Part of a small language model's weights: biases, 3026 steps.
Each number is 128 + 24 x the weight over its row's rms, rounded and kept within 0 to 255. Layers, rows and columns count from 0. The size above them is the row's rms in percent of the matrix's.

# layer 2 attention key, 256x224, rms 0.118, rows 217-255, columns 0-55
size [ 93  99 101 100  98 104 107  98  97  96  97 100 103 102  99  97 105 106  99 104 107 103  97 103  94 103  95  99 101 107 103 107 107  99  99 103 102 102 102]
[[140  98 160 126 121 110 109 113 144 185 144 102  92 155  93 121 115  83 146 118 152 134 143 107 142 127 113  91 114 151 137 130 110 138 124 198 144 140 107 141  92 111 130 151 147 130 102 116 137  98 135  97 139 104 141 165]
 [115 156 127 154 151 130 135 121 118 136 124 120 157 158 115 149 110 151 156 125  93 126 116 141 124 102 106 104 120 102 127 169 125  82 104 122 144 159  99 161 178 125  76 149 120 162 121 124 152 111 120 107 142 100 121 131]
 [134 162 123 150 146 113 140 149 152 101  87  97 156 168 100 121 131 118 129 149 120 112 106 167 164 111 115 129 154 128 132 132 127 117 122 120 116 130 136 133 101 115 133 172 144 130 124 144 107 146 145 137  86 177 102 125]
 [174 139 113  94 116 127 125 125 129 119 141 130 110 152  93 131 134 140 160 104 105 139 145 153 120 117 175  99 149  96 134  84 122 132 128 126 122  70 148 136 114 147 119  99 114  72 129 127 117 132 136 137 107 116  89 168]
 [ 97 149 110 126 150 106 125 136 133 154 114 116 158 133 123 151 102 138 102 130 154 174 113 123 115 124 130 136 142 119 140 129 140 125 101 107 180 117 123 139  71 119 155 123 130 106 128 148 121 101 124 167 173 118  89 134]
 [160  92 135 138 151 129 147 137 159 116 119 143 141 147  67  79 109 161 122 109 107 132  81  74 118  97 148 132 102 191 154 122  87 165 111 133 159 129 147 173 125 140 101 117 149 126  88 131 111 115 121 113 123  81 109 145]
 [132 131 171  75  86 134 113  96 136 122 133 144  93 112 154 123 121  94 123 102 153 177 142 128 116 128 122  98 171 110 132 126 155 102 126 122 124 176 148  71  98 146  98 172 132 152 101 140 125 121 106 159 141 101 147 124]
 [131 168 106 118 152 108 134  91 121 116 163 130 124 134 115 137 127 143 127 135 128 148 152 128 182 124 135 149 118 135 130  80 173 123 151 109 138 154 129 129 168 174 150 133 142 129 120 126 104 139  90 120  77 159 130  81]
 [141  87 129 127 136  84 112 144 129 132 159 120 162 151 143  95 146 146 132 150 104 148 134 132 120 122 133 151 154 117 101 119 154 141 126  95 139 119 143 156 127 101 180 128 124  86 155 144 125 146 102 113 156 128 108 148]
 [161 173 189  90  85 142 110 115 101 124 144 100 108 118 110 132 111 171 127 108 128 137 131 128 120 143 142 113 129 141 146  94 141 125 178  93 142 193 131 119 114 113 133 142 137 139 121 114 139 157 146  92 128 126 138 130]
 [149 132 127 130 106  93 137 126 135 115 132 148 119 118 136  96  70 139 138 105  73 107 111 149 157 156 126  99 144 113  91 100 135 123 102 120 130 112 126 152 119 144 142 152 144 118 160 115 148 119 104 104 119 122 120 151]
 [128 130 110 141 153 124 114 123 108 100 127 124 127 123 122 117 140 136 149 146 165 141 138 137 143 129 164  96 115 131 159 114 103 104 167 114 101 157 118  99 123 183 126 106 133 119 135 135 138 122 120 173 129 116 137 141]
 [162 161 129 142 130 142 190 102 113 135 100 122 131 132 103 121 140 121 110 125 158  77 141 115 118 136 125 166 160 110 154 158 163 149  75 129 129 146 151  94 178  54 134 128 146 120  88 112 141 155 154 123 139 140 147  98]
 [102 136 145 137 155 145 111 112 133 103 137 176  85 139 139 137 139 127 158  80 127 146 162 145 126 123 107  99 151  90 163 143 121 160 100 107 101 115 107 186 105 144  98 138 102 113 152 154 108 125 140 125 135 113 135 135]
 [160 142 130 132 143 123 150 137  96  91 142 137 155 140 172 106 124 163 153 108 123 173  97 134 140 124 114 106 106 134 193 147 114 152 101 123 139 146 142 108 148  76 151 114 129 113 163  96  88 147  82 140  96 126 119 142]
 [124 128 126 156 157  93  99 168 128 115 117 139 141 120 137 119  76 118 112 140  94 136 114 127 120 111 128 171  93 163 129 131 128 154 138 145 116 126 108 123 147 174 139 146 109 103 155 127 104 146 147 172 152  99 168  60]
 [118 146  95 131 115 125 167 138 125 126 124 140 139 128 118  94 112  89  99 110  84 168 106 130 103 114 111 139 165 129 131 147 156  98 114 126 158 144 173 137 113 174 138 112 161  89 138 121  98 150 151 149 184  95 108 144]
 [124 123 156 170 139  96  94 150  91  75 134 154 116 131 109 128 143  99 129  96 136 127 111 145  97 126 150 149 138 157 102 112 147 122 136  96 125 126 167 122  81 152 130 121 144 160  84  62 146 155 101 127 120  93 131 121]
 [131 133 158 147 132 173 122 118 135 130 155 127 166 110 123 116 125 101 153 123 167 154 137  89 142 128 149 109 121 147 143 147 168 167 133 124 104 113 177 106 113  47 176 132 149 121  77 138 103 138  68  90 125 118 140 147]
 [130 135  76  96 130 130 123 121 159 150 131 163 137  57 133 109 123 116 110 148 133 100 137 106 132 100 129 149 101 102 158 150 117 128 130 105 127  86 119 117 120 110 152 135 136 138 136 149 120 113 183 143 146 112 121 136]
 [122 165 166 103 116 134  77 163 112 159 134 145 114 176  88 146 166  97 101 106 113 125 129 173 100  80 152 126 133 148 126 137 146 130 130 144  95 121 168 148 105 130 162 166 122 118 120 150 140 157 174 176 135 141 122 173]
 [ 90 171 145 126 158 131 111  92 140 133  96 106 164 108  85 115 115 139  65 115 105 110  89 133 152 167 105 129 109 118 133 109 130  99 105 128 128 147 140 114 135 134 140 126 102 133 120 115 130  92 103  97 125 143 138 120]
 [ 49 155  77 173 106 113 140 150 121 141 123 146 189 151  98  95 139 114 157 124 125 114 109 115 143 113 140  97 168 154 103 148 130 136 128 152 134 134 122 108  70 162 135  99 107 126 113 127 130 135 142 108 148 110 132 178]
 [138 137 115 145 112 106 111 169 158 111 122 141 130 169 138 118 166 141 123 131 141 166 111 128  73  88 126 100 148 111 142 124 139 113  86 119 148 112 131 123 135 178 130 128 122 138 157 116 132 125 124 146 150 103 114 154]
 [109 164 107 106 164 142 150 102 141 124 117 118 135 105 146 173 107 135 155 112 103 142 129 152 123  87 111 164 107 136 131 102 129 113 149 113 136 124  92 162 115  69 112  80  97 157 140 121  89 116 104 187 139 148 148 158]
 [119 151 152 102 138 151 134 172  85  79 106 142 127 127 151 114 140 144 150 105 132 119 117 132 148 141 121 156 143 129 151 118 117 109 103 151 146 116 106 123  85 141 119 146 108 104 131 139 111 167 116 160 116 111 145 126]
 [101  90 121 140 134 142  87 142 139 131 142  77 111 135 139 135 103 131 121 145 110 104 168 128 145 153 128 121 119 129 149 171 157 145 133 132 129 135 110 143  81 154 121 112 115  92 106 111 138 141 129 127 155  96 129 147]
 [179 124  94 103 169  89  92 125  85 114 142 111 157 133 178 172  99 179 117 108 151 130 113 119 136 100 117 108 164 115 100 127 124 137 115  92 147 158 124 142 172 164 125 148 130 113 174 121  95 104 114 101 156 118  99 131]
 [166 124 136 104 149 117 129 115 175 105 145 175 145 158 123  74 151  98 133 110 153 137 155 169 143 130 165 122 118 137 120 121 125 142 111 112 129 131 125 143 164  93  90 125 126 135 144 124 163 122 148 159 109 123 118 111]
 [ 93 122 141 108 126 101 148 114 125 127 108 144 151 136 127 130 114 125 142 186 131 157 142 155 149 129  97  89 162 144 118 155 162 159 155 117  90 133  99 121  97 168 132 175 111 119 167 134 104 104 105 169  88 133 122 114]
 [141 152 112  89 133 100 150 109 132 135 130 129 163  91 163  90  89 139 189 100 142 131 110  90  88 145 107 148 102 160 123 145 136 120 157 114 107 153 147 128 130 141 143 114 148 118 125 126 115 106 104  90 165 123 108 137]
 [133 135 127 137 156 127 106 130 141 141 109 127 128 129 108 139 118 138 112 134 125 169 114  92 127  81 126 137 110 137 176 118 171 118 118 158  93 134  87 149 131 130 169 177  97 133 130 193  82 123 138 152 133 128 112 104]
 [104 104 124 109 158 145 119  92  98 167 137 145 134 131 156 138 114  80 112 142  99  96 136 133  66 130 116 128 138 120 134  96 125 142 101 143  99 120 144 123 124 130 130 124 167 133 133 156 134 105 150 130  95 153 168 101]
 [159  99 114 132 165 112 137 159 146 148 117 121 148 123 119 156 132  99 123 108 106 132 152 131 185 100 129 109  74 129 152 101 143 146 149 102 170 124 138 104 147 132 117  86 147 128  95 132 137 124 108 112 176 117 139 148]
 [ 96 108 134  93 177 169 142 156 147 114 171 123 154 152  97 114  89 133 122 134 116 125  74 127 103 123 115 147 155 141 131 131 105  93 187  78 141 110 117 100 151 146 116 129 169 113 127 178 118 132 171 146 103  91  99 131]
 [116 110 165 138 111 127 146 101 132 114 111 166 114 110 157 116 149 105 154 107 125 115 136 122  89 152 106 138 149 108  96  83 106 133 144  95 108 115 153 132 148 173  94 129 136 135 131 141 102 130 140 112 144 151 125 160]
 [144 125  64 119 181 130 112 147 125 141 139 158 131 121 104 149  96 112 148 123 131 110 104 141 132 108 106 139  96 107 151 151 103 115 131 131 142 142 145 179 142 144 122  73  63 127 114 157 155 148 151  97 120 124 144 122]
 [169 119 132 129 130 131 126 135 135 151  99 176 138 130  88 130 126 132  97 133 111 153 168 166 199 133 159 112 113 113 122 119  66 125 102 108 120 106 102  99 103 148 114 128 101 111 179 152 138 146 116 118 141 168 151 122]
 [155 128 178 164 190 121 185 110 119 121 116 148 141  87 149 141 118 161 144 140 130 124 104 164 105 141 137 157 104 156 149  66  86 125 113 132 105 135 115 107 117 117 130 115 125 134 120 138 137  91 166 143 115  88 117 153]]
# layer 2 attention query, 256x224, rms 0.124, rows 218-255, columns 0-55
size [ 94 101 100 106 103 104  95 105  98 101 101  98 102 101  93 103 104  97 104 103 100 100 106  94  98  93  98  99 105 105 106 101 106 101 104 101  97 100]
[[118  75 132 164 143  98 182 155 139 144 129 109 149 134  99 105  89 183 126 164 125 100  99 123 140 137 118 141 131 171 145 118 112  70  94 150 141 117 111 136 131  84  95 115  94 145 125 135 112 159 185 121  93 108 142 114]
 [129 163 119 137 135 114 123 111 105 155 101 100 127 157  96 151 116 122  89 175 137  94 145 139 124 155 130  99 128 144 139 182 111  84 134 153 107 140 137 154 144  77 157 116 170 121 128 124 167 135 134 158  73 137 172 139]
 [125 149 183 122 108 121 147 150 124 116 122 113 119 135  88  88 107 102 148 143 133 170 115 124 128 117 137 104 113 108 133  93 132 141 142 133 146 146 119 120  58 143 170 165 157 118 148 169 130  81 109 138 161  92 111 126]
 [133 140 138 121 161 123  91 191 122 134 162 137 152 174 161 140 109 164 144 124 111 143 125 155 100 104 116 148 107 142 105 113 115 137 162 119 147 101 128 139 141 116 154  93 109 114 125 166 107 108 123 128 148 122 134 169]
 [105 173 138 100 150 168 123 177 133 122 112 131 127 161 100 105  94 104 114  80 106 127  57 125 133 119 130 176  89 173 135 130 125 128 153 140 166 150 147 180 121 122 157 125 128 110 118  94 100  93  94  82 106 118 115 148]
 [ 97 145 162 129 101 131 110 123 142 156 145 137 126 155 173 171  96 151 112 109 123 110 112 120 110 130 107 131 130  83 122  86 138  81  59  95 161 132 125 105 126 106 147 133 129 101  94 121 147  92 154 127 113 131 116 121]
 [111 106 119 119 135 102 135 121 113 149 125 109 146 128 163 122  91 155 137 150 142 100 102 123 177 134 122 120  86 162 143 133 143 115 134 127 139 115 108 188 140 129 132 158 139 125 134  99  91  98  95 113 101 134 127 148]
 [147 143 122 110 110 121 134 121 149 148 155 153 110 157 119 114 122 180 140 140 121 161 105 147 179  78 140 109 144 125  95  91 156 123 173  95  90 134 133 107 118 146 129 117 124 130 178 137 157 126  75 149 181 145 134 114]
 [170 135 177 129 131 143 133 102 151 106 117 148 182 118  99 121 107 127 181 127 126 155 105 143 106 122 100 147  92 122 151 122 159 133 125 131 124 131 158  92 137  80 137  98 150 145  98 127 119 142 123 140 109 183 129  83]
 [144 142 118 144 136 170 117 115 144 128 136 134 106 111  90 154 115 153 115 132 139 167 163 102 147 126 137  73 133 171 131 135 179 174 121  85 139  90 134  78 108 131 100 155 111 118 134 149 109 134 113 111 146  89  96 163]
 [165 173 146 135 139  78 134 135  90 130 100  70 134 100 130 166 105 135 144 134 143 121 157 121 168 126 140 157 139 145 147 150 119 102 126 109 168  76  97 126  72 122 135 131 119 176 135 113 128 144 133 107 142 127 151 111]
 [113 140 104 118 117 144 158 158 151 170 178 123 120 137 141 122 137 124 126 170 160 123  97 160  94 117 165 144 143 103 116 155 130 141 102 207 123 131 150 136 133 141 123 109  96 207 128 142 125 146 110 125 162 115 114 122]
 [ 77 148 145 129 133 161 147 161  97 134 144 146  90 156 145 142 127 142 117 130 117 117 118 142 155 126 114  96 151 125 138 131  98 187  98 156 115 139 121 165  68 119 160 125 133 126 160 144 126 118 124 160 161  85 100 133]
 [148 169 147 107 156  92 124 110 131 117 126 136 129 146 140 113 136 132 177 109 148 128 116 106 128  72  94 115  89 146 137  70  78 151 133 127 137 121 130 149 143  92 168  77 159 160 129 124 113 111  84 121 151 109 176 136]
 [116  90 119 144 128 104 124 165 147 149  93 127 122 105 127  92 104  91 145 146  95 126 123 129 125 117 147 161  80 146 124 139 131 153  98 101 123 132 127 137 141 103 110 126 134 144 110  98 113 133 171 132 143 149 170 138]
 [117 126 133 102 109 118  85 121 154 152 110 145 131 105 128 115  95 133 115  77  67 149 109 115 102 118 114 138 174  75 131 184 131 115  82 166 134 160 125 143 134 121 133 129 133 116 110 157 128 122 123 173 146  85 119 108]
 [124 132 109 125 155  81  57 126 124 149 153 127 161 134 107  79 155 150 142 126  80 159 157 105 120 112 159 166 121 118  95 140 105 149 129 136 142 127 114 115  93 153  96 110 116 156  99 113 114 129 125 102 105 140 146 150]
 [140 157 134 110 106 155 137  92 135  96 143 169 114 117 142  82 153 137  94 128 138 122 126 120 126 159 141  90 140 149 136 120 180 125 123 168 132 111 119 143  77  90 146 117 152  96 150 122 127 155  98 102 137 161  98 164]
 [105 129 120  68 122 104 141 140  82 127 122 133 109 145  96 127 153 111 113 135 155 141 127 126 153 107 107 144 115 113 153 130 120 141 157 118 138  97 141 137 145 159 146 109 148 153 169 120 106  98 153 152 122 184 151 116]
 [130 147 138 119 108 124  69 161 153 130 112 156 126 133 122 140 125  93 135 131 108 123 151 127  85 130  94 141 126  84 115 110 166 100  78 138 126 108 178 159 125 131 148 128 101 111 114 129 138 191 106 114 113 151 113 146]
 [149 124 135 100 129 138 101 116 140 109 137  91 122 101 108 180 121 140 110 159 111  93 139 179 132 136 143 120 181 128 120 108  95 145 164 102 171 101 117 127 116 136 129 117  86 127 173 105 130 125 157 127 127 115 104 111]
 [ 92 174 125 134 110 153 121  89 144 130 161 157 170 129 123 164 164 124 141 185 164 133 110 154 125 117 127 117 112 153 140 108  99 169 131 105 149 127 137 121 109 116 119 113 131 139 148 138 156 126 142 121 118 164 118 148]
 [173 115 136 158  83 118 147 143 174 106  97 146  98 154 125 159 148 123 125 136 145 176 131  94 137  82 183 104 122 121 157 127 126 157  84 150 132  76 128 129 108 142 144 150 107 130 136 114 134 131 120 160 174 102 129 138]
 [142 114 114 117 156 145 106 125 138  98 111 127 145 112 139 123 110 112 175 130  98  87 145 119 103 120 108 169 100 146 112 120 151  87  83 127 110 139 154 127 118  86 115 118 135 159 108 101  85 108 118 126 161 119 169 136]
 [107 157 125 140 151 144 118 103  99  98 113 158 126 119 149 134 130 134  75 133 104 103 163 139 155 134 123 141 122 168 138 125 125 173 144 131 174 121  97 129 129 147 121  86 119 155 130 111  96 165 132 135 135 105 141 129]
 [ 70 150 127  95  99 145 122 168 104 121 152 117 119 187 137 127 135 118 174 141 150 143 124 172 133 137 140 129 118  92 127 154 166 160 131 129 143 108 114  71 104 147 133 114 157  97 108 164 123 111 119 127 127 126 154 138]
 [145 152 113 133 177 102  71 126 136 155 125 118 137 131 160 147 161 181 124 129 131 147  98 111 157 148 106  64 130  84 137 120 134  98  87 109 145 132 107 154 123 169 113 149 118 102 120 167 147  82 128 112 116 125 111 133]
 [167  88 135 114 119 140 119 104 115 152 120 180 133 116 120 139 111 113 100 111 126 124 140 123 176 118 140 180  98 139 127 119  73  97 103 131 173 116 114 121 136 104 129 135  95 122 111 117 150  92 153 138 134 130  96 177]
 [112 155 118 114 105 123 103 136 183 107 117 151 137 137 124 157 125 141 128 104  79 134 144 130 144 103  94 129 117 150 111 115 139  90 141 136 132 136 120 123 126 135 186 182 131 130 124 155 117 129 108 113 105 148  89 111]
 [131 132  88 184 165 108 127 142 133  94 152 106 145 102 123 121 110 143 134 120 140 111 134 115 131 137  89 115  73 163 110 150 155 159 152 121 118 140 105 128 113 127 133 127 174 116 127 150 123 113  89 100 118 126  93 117]
 [119 127 145 119 100 109 136 125 113 137 148 124 149 113 162 144  48 115 122 116 121  96 145 189  89 125 118 175 156 123  98 129 138 101 111 164 142 125 128 158 109 140 147 129 138  99 146 106 141 108  87 111 110 181 163 137]
 [114 150 162 151 144 118 125 156 101 124 148 130 141 101 144 149  72 119 181 120  92 132 118 176 134 117 127 124 151  88 129 152 108 100 144 107 109 161 133 101 103 120 136 135 175 137 108 160 128 131 125 118 138 162 138 122]
 [101 132  45 115 113 104 102 117  96 139 134 135 105 101 143 144 133 129 140 150  99 149 169 119 128 122  97 106  57 158  81 115 139 113 172 138 178 162 123 116 126 154 158  96  90 147 158 124 110 116 124 138 165 130 114 154]
 [166 111 126 130 117  98 130 132 123 141 101 131 144 117 121 106 113 130 131 140 116 120 106 127  98 119 133 172 138 102  84 139  97 143 181 142 126 147 116 118 129 123 110 127 139 154 104 138 127 136 153  86  75 138 182 130]
 [114 142 142 121 126 114 117 135 149 105 176 180 128 125 117 145 156 121 165 138 157 144 100 131 122 112 116 106 106 105  96 129 124 147 120  99 124 134 198 123 116 148 115 172 174 130 108 132 137 113 178 126 155 127 122 130]
 [117  84 102 109 163  94 111 146 114 161 164 195 142 129 130 124 122 106  93 134 132  79 123 139  88 136 133 116 106 113 159 104  83 162 127 160 121 120 139 157 108 146 136 174  83 145 183 158 118 145 123 135 118 133 124 143]
 [ 99 123 125 155 131 111 169 128 148 106  91 168  96 126 141 210 110 154 129 143 141 125 140 138 141 124  87 141 117 125 139 121 131 120  72 110 107 129 109 124 163 148 164 108  94 180 175 107 132 129 117 147 151 133 152 126]
 [156 150 150 111 150 193 136 114 130 138 107 136 131 166 113 105  97 161  95 122  99 147 119 143 126  83 129 153 139 110 146 156 104 132 134 121 149 125 151 122 140 128 128 121 116 125 133 140 145  94 159 114 157  95 138 120]]
# layer 2 attention value, 256x224, rms 0.13, rows 192-213, columns 0-55
size [ 98 104 101 106  99 105 107 103  97 113  98 104  97 100  96 100 106  94 101 100  98 103]
[[ 92 155 140 133 159 147 136 132 161 109 118 111 131 121 150 103 127 155 112 128 133 126 103 153 113 122 140 145 149  99 155 163 158 140 140 116 125 120 122 128 149  73 143  99 153 124 151 139 115 115 118 159 155  68 164 145]
 [161  85 152  83 134 123 143 146 138 141 157 158 109 132 135 152 144 130 120 140  98  95 170  88  95 178 139 129  68 137 114 136 112 155 146  87 147 158  83 191 124 121 165 137  98 108 142 147 146 116 128 149 184 135 126 111]
 [137 128 140 126 152  88 156 155 146 149 142 144 141 210 126 151 153 120 143 133 124 173 139 112 141 164 139 118 116 121 134 147 120 136 111 131 123 190  93 127 140 163 149 122  98 108 152 116 145  80 119 149 122  60 145 117]
 [108 106 138 137  94 128 120 102 121 113 165 138 102 162 134 157 125 134  88 136 122 148 129  89 146 122 134 153 168 156 119 180 115 112 114 102 145 114 134 129  99 131 115 151 145 159 128 170 112 171 148 159 113 140 125 105]
 [154 127 119 111 114 133 141 139 142 146 103 151 135 116 133 108 120 137 119  82 140 128 110 140 106 142 135 123 121 119 117 112 149 147 141 180 107 181 123 110 145 119 168 163 139 149 135 131 171 124 161 112 167 122 117 165]
 [121 141 139 139 156 127 118 108 183 141 118 156 107 126 111 126 150  99 152 132 102  80 170 125  99 151 133 117 136 144 125 107 142 119 142 113 135  80 144 138 157 113 135 110 156  76 130 144 102 106 133 109 143 106 127 153]
 [134 119 106 124 141  86 121  89 152  95 153 130 152  72  82 163 157 116 114 155 110 144  52 181 110 133 132  78 136 133 117 127 122 157 172 136  99 126 145 144 154 138 106 127 129 138 133 171 100 127 125 103 117 159 116 135]
 [158 115 142 124  92 119  97 113 185 183 123 122 131 141 123 136 150 151 102 106 167 125  94 101  92 123 122  91 138 128 115  82 155 137 104  75 110 132 146 141 130  98 148 118 131  92 129 146 130  97 156 136 118 128 166  95]
 [133 120 125 165 104 165 187  92 139 102 128 103 132 125 116 124 130 119 137 100 130 116  61  99 151 129 146 116 154 119 138 123 125 116 147 165 145 155 184  97 126 105 109 124 145 142 125  89 108 134 122 133 136 140 123 135]
 [124 160 188 107 161 130 168 113 128 146 127 169 118  90  95 116 150 151 133 155 107  96 115  93 162 105 106  90 124 156 142 129  61  87 128 110 105 151 139 125 149 131 158 105 159 120 139 132  77 174 105 213 110 136 135 115]
 [133 131 137 107 149 173 122 136 104  74 150 148 119 154 108 136 139 145 126 134 139 153 177 147 134 192 148 111 123 148 126 105 136  83 179 121 108 148 114 157 106 134 115 119 118 143 145 124 126 112 116  95 148 123 151 141]
 [182 145  81  76  91 104 158 149 126 120 129 170 147 104 140 136 122 130 143 132  79 126 124 108 135 101  97  99 124 145 121 120  79 146 113 128  78 117 101 175 145 137 155 126 112 109 149 127 129  87 115 118 112 156 131 172]
 [ 71 148 135 113 159  83 152 138 120 139 153 128 108 135 101 136  96 166 156 123 132 158 119 119  99  79 117 133 148 173 125 119 110  72 165 111 124 118 120  95 124 117 121 190 149 141 139 162 136 158 121 132 121 116 122 127]
 [148 120 120 158 138  95 122  82 142 143 174 139 151 122 102 109 106 161 132 100  89 143 162 107 112 143 125 139 160 145 127 119 120 139 122 111 165  82 163 116 138 142 128 141 141 136 115 114 123  86 179 117 166  99 108 150]
 [140 158 136 112 158 109 120 129 112 105  97 150 129 144 123 117 147 168 121 115 107 122 107 104 144 128 107 127 211 170 125 118  88 114 164  78 140 106 132 158 128 171 108 102 127 154 155 145 135 124 117 132 130 114 142 112]
 [134 150 156 158 120 117 114 111 153 100 122 160  99 105 154 152 155 114 135 140 133 162 149 124 135 130 110 127  96 118 132 141 149 120 128 119 142 132 126  97 155 117 144 169  99 143 114 102 102 116 116  75 110 174  84 115]
 [126 121 113 134 131 139  93 125  60 153 128 157  95 106 144 110 128 104 117 126 135 126 147 141 132 153 114 101 146 123 134 154 147 189 122  97 107 104 146 160 130 104 161 167 146 110 149 111 154 154 102 146 144 141 146 137]
 [154 111 145  99 134 132 133  82 107 154 164 134 125 173 115 150 173 124 118 104 158 122 144  91 128 154 159 148 125 120  98 124 123 121 182 111 112 111 167 141 111 149 121 118 100 133 123 104 145 108 186  49 134 152  77 148]
 [108 103 151 116 127  98  72 133 151 127 143 141 122 108 120  90 162 117 126  75 126 144 151 134 101  83 126 110 111 142  89 128 129 138 114 106  95 122 132 121 118 138 135 135 120 125  93 130 117  93 127 129 155 177 165 188]
 [ 94 158 139 146 110 109 114  97 110 153 126 116 144 149 131 163 139 136 135 111 109 134 161 110 195  92 147 111  93 148 135 110 145 149 120 120 105 118 155 106 124 127 101  94 127 111 156 124 115 140 106 157 104  97 121 151]
 [151  96  91  99 146 120 121 135 131  88 101 101 143 136  97 174 145 122 109 129 142 122 115 163 104 141  96 141 142  96 170 128 198 119  85 136 121 116 152 153 142 116 101 147 104 145 150 181 174 123 166 141 103 134 140  89]
 [131 107 106 101 163 133 122 152 156 160 107 117 137 164 131 104 147 116 103 106 132 152 129 171 133 120 166 131 146 152 100 118 119  98 141 151  98 130 128 177  73 134 118 160 111 158 129 116 169  98 140 171  68 139 144 119]]
# layer 2 attention output (transposed), 256x224, rms 0.112, rows 192-212, columns 0-55
size [101 110 102 109  98 107 114 105 100 118 105 105 102 105 101 104 111  96 102 105 102]
[[153 139 123 145 133 104 141 170 102 152 133 166 151  76 106 174  98 115 138 148 121 120 119 107  95 112 144 158 111 181  99  96 148 105 137 162 128 161 101 106 120 129 109 176  90 122 142 123 119  99 136  87 120 167 122  98]
 [133 189 166 121 114 113 120 118 124 115  61 119 122 164 110  96 112 120 125 126 169 114  75 151 145 112 131 112 164 108 146 151 152 113  98 129 129  94 166  96 106 144 128 137 166 146  99  82  97 153 127  94  94 131  95 157]
 [114 139 159 120 127 154 123 167  83  81 148  91 136  65 139 116 127 164 115  80 138 111 126  99 121 121 121 118 135 153 131 145 147 111 154 136 122 131 181 111 109 105 114 131 124 140 107 116  76 169 131 105 109 161 104 135]
 [165 149 119 136 160 161 145 109 142 147 128 102 155 123 126 107  93 106 165  99 106 117 124 145 113 101 160 127  91  91 128 122 125 127 130 129 108 144 137 122 133  83 118  92  98 106 132  92 167 107 113 152 172 115 119 111]
 [ 96 138 155 155 155 134 126 114 119 122 135 133 128 122 121 170 107 158 149 151 163 120 145 105 128 161 129 149 124 170 122  98  82  96 126 137  85  83 134 153 114 144  94 134 165 106  95 134 104 149  78 125  66 187 128 138]
 [127 111 109 122 127 134 153 142  92 108 114 129 149 132 153 150 126 164  96 150 137 142 126 113 151 138 116 135  98 148 120 144 143 110 104 131 142 132 123 141 138 109 156 118 163 162 112 126 143 162 145 153 105 124 121 133]
 [111 115 148 149 110 161 120 118 136 167 130 151  88 161 184 132 126 155 143 133 128 100 168 114 157 114  99 159 110 156 111 138 132 148  58  80 119 101  93  90 109 113 126 118 138 126 129 106 157 132 150 176 150  96 156 161]
 [111 136 102 155 151 153 103 142 114 127 132 115 103  94 132 105 114  89 138 136 109 115 141 124 130 127 124 152 118 134 136 165 110 144 182 161 181 120  94 138  98 165 104 144 155 137 135 119 125 161  87 160 103 126 151 132]
 [120 107 121 138 135 139  93 116 133 124 120 121 121 154 137 123 133 118 135 164 142 132 185 177 118 129  94 129  94 119  97 150 151 155 103 126 110  79  99 149 114 133 141 156 110 101 162 149 130 102 102 127  86 146 123 129]
 [ 89 101 107 122 103 122 124 148 136  99 140 103 121 125 146 153 141 134 131 126 114 157 165 184  78 125 140 184 136 108 106 160 170 180 113 148 145 106 132 104 104 154  86 145 116 140  97 112 186 108 143  79 140  82 113 122]
 [103 116 123 104  97 109 127  77 135 133 152 110 156 106 143 159 100 141 172  96 101 154 114  97  65 133  96 135 174 108 111 155 128 148  89 158 141  97 145 121 161 131 143 138 122 124 124 118 106 138 145 129 107 148  94 144]
 [100  93 133 135 145 133 106 142 144 119 108  65 103 141 103 134 144 143 107 112 174 122 129 151 114 162 132 128 121 136 137 149 152 109 133 114 165 148 157 118 137 178 120 154 157 130  97  91 119 149 131 112 122  74 137 123]
 [135  94 125 126  96 142 123  97 142  95 123 149 112 116  82 131 153  54 122 136 142 108 142 141 158 168 152 102 141 101 134 105 143 183  91 143 136 123 145 105 130 105 121  90  89 169 133  96  91  98 112 107 153 134 103 111]
 [118 114 134 109 110 158 136 132  93 106 104 109 106 144 120 121 163 108 140 177 174 123 136 141 129 130 137 122 140 138 151 151 162 127 117 161 106 112 105 127 109  92  99 104  97 162 140 107 105 176  66 132  90 159 134 140]
 [162 109 147 110 128 171 146  93 125 140 120 128 109 127 147 152 114 101 121 133 142 119 160 148 163 134 106 145  80 101 119 148 150 153 135 149 170 138 136 116 128  94 156 123 160 156 107 109 113 142 148  98 157 172 157 138]
 [134 155 101 124 140 127 121 140 131 176  97  98 122 143 124 116  97 102 138 112 116 139 124 103 124 141 154 118 124 123 104 136  97 138 135 107 197 102 105 148 102 116 133 136 143 135 135 134 149 159 113 157 134  62 146 148]
 [164 117 121 115 118 130 168 125 153 107  97 122 142 125 102 114 125 156  82 156 110 153 121 113 124 122 119 162 136 160 142 136 119  65 140 163 137 163 130  91 160 115  83 140 123 142 109 144 123 103 121 122 118  81 147 126]
 [ 74 123 150  58 144 148  90 127 113 116 140 159 128 100 150 126 105 125 137 134 125 148 138 133 152 123 141 131 106 166 164 100 120 113 110 147 143 130 109 162 158 139 170 150 148 103 123 153  86 171  83 163 113 147 112 134]
 [157 115 123 132 159 166 161 140  72 138 112 101  93 114 119 131 145 103 106 170 156 116 146  97 177 146 161 111 144 146 149 113 116 113  78 145 145 113  86 136 112 118  93 104 132 129 149 163 118 157 164 166 104 126 114 103]
 [112 124 114 115 130 176 125 154 132 119 133 111 100 127 149 105 138 113 118 154 131  96 105 145  94 137 112 170 137 123 102 172 137 121 130 163  85 152 116 163 121 136 152 170 119 128  91 126 157  89 179 122 118 169 103 100]
 [132  99 156 134 140 148 163 139 142 103 125 158  99 145 110 144  93 152 151 123  97 109 132 133 120 123 154 104 123 151 105 152 107 124 152 118 117  78  96 129 122 141 154 105 167  84 120  81 108 121 123 134 141  95 122 157]]